config = dict(
    n_layer=8,
    norm='layernorm',
    rope_base=37500.0,
    init_std_up=0.0127,
    lr=0.00214,
    beta1=0.95,
    beta2=0.99,
)
Each number is 128 + 32 x the weight over its row's rms, rounded and kept within 0 to 255. Layers, rows and columns count from 0. Numbers have three digits each. The size before them is the row's rms in percent of the matrix's.

# layer 2 MLP down (transposed), 2048x768, rms 0.0766, rows 66-73, columns 0-127
095:136104121106106104177112161188167086100133135129173095157134143113171168080127081097144115095126139151105104062124111131093163149107107181149099159093139131131118081111080118102188116179159139170160165158113126116138073109084097183181135174111139113140199137152170089084132113107131111095092104185190080119092159109120157104167165112148145126151150159112097157134174087126103140100081
099:186098135166096103144144115093142166178128124147084100145133106078178117129088139100208198130131207131120084164149138209137126165103119109180077086189154145140160141110125145130124109077149089143096123095117183158115128168078110172157181101104099127097143174115169086151176118094140156142128087078151127119150123135120092118087158083129097142115120106190151116100122127188122130125136
109:156123107130189091126133138181102144149169127120133116176122070116204149138150133146172128135092134125092192138127090149130142087080171116137159209189119099169124104140121167142096085165086096086103072117129166128105118168087126167138118166133155111112092133192101108109119156152101160156101074102122138083127149119112103127048134142101108125153152171143131154137177177168110136051105
100:175136123089174228162177181138119093122056138108130107148142080164155085145151073113092167185184174130140130123116127133159150103111126059156117143162186176132110186081154187227156130157109154127138138188176173097143141116151145136201157126153084112193132190107182088105183160168161094161068136145153075032093153104181071119118110153143107231175071139126096122131065148185144167154092
106:144221139119094095151103108126091072154155212170146107151067135114130119135128122110172103147071110171139106125172122067063139139150098099090100073106180171122104120139121149162098189070096115187165115166101163121169140076128177145127145233133125125184150124108166131176108114155063150125163109192100140146154090127158140129121151119161162162163142160178171122060046116099139139124139
096:185157141202130092084122095117138150181117122091117087133152070118064164154152119132137126102134117102140120196122093126113152120143095152106133110123177141136169149134109091111126119076075125172172120121137106103124132125186110139082113120111162121086115132126138112079110157065096111147187045099154170129107179159160147130123101141115137092217099114173128099082188069137139167151109
114:120123120139118158046167162116122118130119120079182060138120086110177134105097147111159174148110134182157152115170190138125107106122146170149115130155154148093136158157176151133108102097156151096123082136134164101112107139150149103108147119102113032157187118101158141114123126091115126035111172136124151104103104087087146119138114161087148134128106098073109094182155156094176097161107
098:142127075137096169176132126190205186197098155130134166105150147133111165129142144172077104181065180194077124148159107150143131034128173192098127191147069176113141153128091111100149152158162149107170059152126126113142043130135122158087107146200233148098103161143143097173093089125179096099109104145154108127155152094105176198056073118143088112127145151176140120170089140098152134158118
# layer 2 MLP gate, 2048x768, rms 0.0775, rows 67-73, columns 0-127
113:164127202174115115140128146090124123135140125165100172168152092148126064171129143176096120167128104144108103116114123164100183113120152128145166146166088176152204126097138151168069069151083116109172118133141127100159176131142093141154145119133106146131108118141178068115134139201183082154078164139144143163099138126111132146121148133213115121123118167109165118082154153120104147172093
103:129157193115170120096132167124115180093132154137212099087143133125103117046149136106142143199064143156052109052095094154086146145131080099158150028123066176125154091108118145095161158095119103131103148064142112129153109182117150106138137202081182148069161131143097148105123161120136145113127080046170154197138136057191077076069115136109167162104163122158152134139103077138114117152126
110:107117191112087083102087126106112141167139157146176104154136061161177154118157109177157102086149188146158166090105146139180145153115095172097149115114103128050159053135078133140098123103116133164066112167098109085137128085138164135117149164116181132118113088124127094141158129141095140109119133131143064082151113160154139134175115140119110094165111090128117132103113165131116063172082
089:152149130122148154154088122152099128162164042133195155121132119107136065150126126134127134099083143122129069151125134126154088164114116156142125149092112132112106126148115144090127124163115122169049151114180158157128074136099111174179183119141144133133092062099147140079123194111082130130127092073059113143094106152135154143122092123142073128132155065127113130129134134149162093125087
090:138126051116145096069133136093088163180113081112118145177166123128173151136178076146117127167120029079137085144160113110136102122164129153098180123150155148103096156106120133146086112160108123112111146144067092099143147147129127177135036177178138164091117180128111134127203073131151120155169099187141091133067087144152131162113127096163142152100177135125182118133100129113120115129183
097:153136179110145126157139161149096150150086133104124159132098109154076099150134136060198178077124087145114115126152095153153081150114118130137159187119134121080133141089177090150106131079089119123127121092129166088185131145101110114128148148157143149110073098114130138101090146099085121083120207086142146136096121057166120133080105081124127166092107167192112155118120112133120128144146
102:083140187104132125146117126125125096145151163142073123158146130159123133077119115133095185121121039105121114172173136074113136132116134130150164121184101157179183095106138139158152099109139100136101132148098083173113168126182126059080110085123144099136110136095144114142104124192134118125164167121074183109159127203148125115126130104149195164090090112146101167165136178147123127108128
# layer 2 MLP up, 2048x768, rms 0.0802, rows 67-73, columns 0-127
110:138109131098121032101087142130134169047118146112155188115105152153127149117107147069104159067107130094091178117150075090107079063146107113113116146120112146108084092093121079131155148130101138112110180106111101116170122129094135118120107126166164104092120103069122209149157137111116081089189082141075143052144155144176101102102063095083136211126130090158098081149156146113091135136128
108:166162164147182126096123119152131139079148125166226116122137086113095187103190117130224136135064109109049138083136048122186162122115169082168124116126092132113114103135160134139114138126070065091070112167117121154081121149116135092159155127101172117082147140128073127108151162100150223130163071106158115097126146112152129083051042102063149150127138168076156110164119142146102093159146
112:138121156119139133125091130117157108192133099081109101103112114125147131134176154150092071038157188115162158117192121100157121125137140083095141206075144109047113136090076136156143156075096085071049127153063164048071120150079197140128175133157116163115105144084131093170112158132166125100119119095172111049158121150138114166150076142184061140139120180146136121110127201164130117171138
098:110143134148132164153121067154073166161124146127179182106192127034123148087074057103135046216118104138049130123131145090130100164118111125144119176080137136108128115122120179044115148094152144108135141168133122131128106094127128154125164132097061176129124104169135097140128139129117141168103106137116129173165153082173186108131099171107114094129101165153141093176142177167193162119115
087:147117107165070124131106035109129143106113138172134135085125117139114089085116137111139103179142176143100138155143131196111125108126120091084098099163094124140142116136117142163142146106093124138120140148089178124140055123152037098153061150142126142053113106071183110117164139125103146146204106080086105199111128111028155165134165141137133096150152144137110082117157108137125187094128
089:082115096139169088109179146159155207137165096119109097204093164126140181078152110163178151126128111157116097180101181191126141129092148121139138195147137203140115111098161131091106094116147135124160088171097185073172139075161107092183116144102110083102140140112130164163053128101145122092118118141069083145096110143140120171141115111091130094136153108148096138087074191150176130166090
100:132087101108053135130109103176127183156161149162185138059136147136125077141096149141113134156138177166162163159120135130159113139124132136130079119143148098034090112149109132136119169132113176136122150179155175154126086119207082151176092076149128166154138173166121074169116111161116102113120094117101142172182116124159149198098119070090098126105137195173143116082197161137145132179144